Weights of a small GPT-style language model, trained from scratch on English Wikipedia.
Size: 12 layers, 4 heads of 64, MLP 1024 tanh GELU.
Architecture: LayerNorm before each block, rotary positions, biases, tied embeddings, capped logits.
Training: a variant of Adam for these matrices, 11307 steps.
Each number is 500 + 25 x the weight over its row's rms, rounded and kept within 0 to 999. Layers, rows and columns count from 0. Numbers have three digits each. The size before them is the row's rms in percent of the matrix's.

# layer 5 MLP up, 1024x256, rms 0.0828, rows 393-403, columns 128-255
074:477460514516523476494494475452489544488501474518497503447498486504528467479526526539499469498518499477538467480530501471477510488500489492462499502490525549510490463500505487513485513507495496479527568473545493547487496497510524497483534493487500542490500509518492506527545519494540450459529509526527524504496503509525494533511517473504512490507516530449569520517504491521497527457517
121:528515480526537440507514522514512458476525499479487524498459541510481471497479501482498490469499474502555502540493521487488488511475489489473477470454514543507448508514447501533454492496521494531489471487470494545508509484492506509494491511502481542496526502545477489474520479500530496463542475521518540531442544452525470470474509517484501525478459507480478500478484508492487517450501
104:502473503554525519532521540497494510481534529517491512485505516487440465507478519465510513476511530467535506517453453482500474458467539498542495499517498530484497477504509493495489498506463527468502473548525499522513537512470435493546447509470471529498531461503526489509523501495517506507513508497512503513513517438482518519501489501503521558529527534561472472527450497508490508514494
091:481492537493530498533511460499489475526530502507501503493431533496542494516527505488506504462497510518503526447522504516452506536526513491485489539530519502491490494520497501459517542541519532517545497500492491486495515512496508491438488485483499501507498461504524497483484471481462452521498479521539502479532488527497471477530489512521491500507478456499499535485443523534544540526557
121:517467515516493479496512536493504536486481440548527468484489492479470526472512476550491541512501529494530519497533465506488469563517504466487530450514466531440532498477512537544494457532498519482497496469506510519499530485477469519519489495511567527558561520525516460471493495494555503480548486465506498495487519532535535483497496536456509490543511468492488459482467496466507471511511
079:498467508540497469519471495459496469479572472499483525473494513549516454470541511517531475517511519508520504485511502510482532500460480494491424499507506509526487513474460513499469495470464475472497514517492537539541478478528524502487517518443508511485496497528505481498538497494473507502566491446522486496512493512517542482486518462454467486517541521531535474554494513503493500502509
106:457505473513542500516525470469504534495515484484516490446508469542492475491547443509468501524532482464481475523549500504476484467456529479480553440483487530488513523506472467502487495518504530516500449486501482486491486440481485480522478473487491493512482506517529509492490488498518527526538482506574522528474541504511519489534514513510542525507503506528477503526471507489494508516469
114:470506508482464484490493472460499472507496508506513543475494519500501491538477534521476504526517503455461510480500503535504519503546536497481508497522546498493497498467494500521504455553495487498470528474497492514507514477499506507561513479461478509492507493489475465482498484499529453475565478504498478510515495519477524497519457521502490519525502472507465490486512562460507521490526
109:515528537533477496494523483522476492483495500528517475474516512535474491465485519466472537475539509490517476519506411516537497508487511459505492468507539525527545461499482533519538510505507495493479516443512537485506533488476498496501489485496520486490483494510506466516507490484503505458482487504505515505472457482459528487509482484482519547514508492509448491456513543493498511530549
074:511440479467509459509483470459446538467479472535469503511517563508497497477531514474463531505512476505542455503544537498469501504476490487461479498474476494475485500485516500551503473465489504447466548473502504514509559536516515530521499514469526549523521520491505489516479470498568449502545518510529510495500544517505503505468512476510551497491480487458562493492465483510516482457554
110:531441497475485529500522510454507524494468491498524490557485512503514497476521511496508502502486474465504502512532506499509547539424505488505526496452486530464535525466499562473465497530461539505526508517473535518509469510520475526515460513475492487496492471466512502511528498495530465479528523499530525480547517532506475481469475503509430523471482492520524537472503481557488474478538
# layer 5 MLP down (transposed), 1024x256, rms 0.0707, rows 393-403, columns 128-255
081:495513504496509535487529508546490417503513497473487487518526493484461489525458515521516510449490489481501519496490508478528513528494498482544497489530488481512473513457498519508481496507547491513489494531435524444482458489462513496490476511492468454532470475485469494509489483514485568513456518489476486508494501527482457474484485539521513546540505507530475478488514516484496477539484
154:535511469527501512493492488515545508503491515494525496530508497514488486521497547445531483476453490499519493507512509550480518536457470467496474516481482475497491503483516520531512492484488506551478496535469502500534514512450483535514521544527447525528497503517520512533488461491526515508558475475437481518482531478506477506460487471487522561476519502496470487478540511530490452481526
098:470426516516536502485493498486508529467491521471523494519529504480489470516511504463499522511510506452515497494509500509473514491479501469514450516486454514492561533457522476504530535480539497505534486517504505477549493507541493466491525526504489512494491493507484473447470508496471512494518516463479497490473512476514545482507486511524516503477534506517504496538513535531504528536514
090:499486482510489482447488556529542547501492535488484493515509510525483495503505531505551504469514507485517522531513482491553507517513483474487490501510519455482470496497526495510509496465503462489475523515538505550483496498510468540509500503507503486480551528484494525496473540532502523493515478491446470451528522475475529494532485514483518489471509500486480455498533455463469457455471
091:492499520508512489470465511494494480506483473494497509513478486523497525474506478526494493534526504502502541529500506513532504480513503512490491513523502528474516519515493514492512517502515494495499504468478506517495514524531517505502502523476486490499500497503527477510501545530486476498507451513505505460484491511536526508532513485499473469504523499494502497489499473503492478507505
086:463539515507509531508528491572492523494522535494517525499490465503496532538507512525477473466505502498492507482465524486495510480503522496523586508515496491483488520506499517509498506518539516522506439480489496498475522488453508500487498454533483483519497500444516520493504524495497479476476531525446547506475500497457418432494477523474530517484501491468472500471488529483482554537522
099:531495503502518504528479498484547458491473503527481527529535523516507472501486522491520493465485514520471475524520488492452489458500501541492544546493495502526484509496526489498493455549515545504491496479476479557467492500497477527496470497501510541458504508544519513462480486539562497526509507508501481499490455531527491510496495432441506467504509511454555506472503484465483484513470
127:511530543467495479500487472485543528457483503529509503506509523479492517468569515470464473481507520496486511493483497504474518554524456499540511493462502490489487488518488474500486479521474481472484490474487516503484489558487493480531441498501500529535461502499540491492497517481535493498512476512479552529528441458573555476514482487480517502539484544528459532493476515453528467477514
112:497460486456527489493526493482473489480492540516470506504500487496481503470508535490472501454559487485457523487479504485494500475498512509505510503466495524535452511538482495488508443498484573464502493510513499488490499488464447530499523504476518499505479459511488533538451503535574529498486448523503480526541472549447489486479507496521482534533500517521473499540477525497515486467518
089:517509528514485528500513527523536466487484481484519456494505475486486557536490491521515500469533508520516508537490490501499535515520513507529484500513519524533498532508503516468481523524544476533536435481509515519518446495494519467447494478518494524491492482483473513498524501467446544504516478523516479490495483480472489499541509549468469518545519489588478502534525485450492495551464
110:496529479477502497506502510459488521464511554479483492511542539532502457517517507517452475457496473470525486482494471519498482528540496481496483485501517480528505507458514495501508498515492471481517465483522495517477493528445486494518470527484482507486513482479501471519514502495531462497553524487465482476450522518518490467521476555533523463442480486507489495490504520572512481507548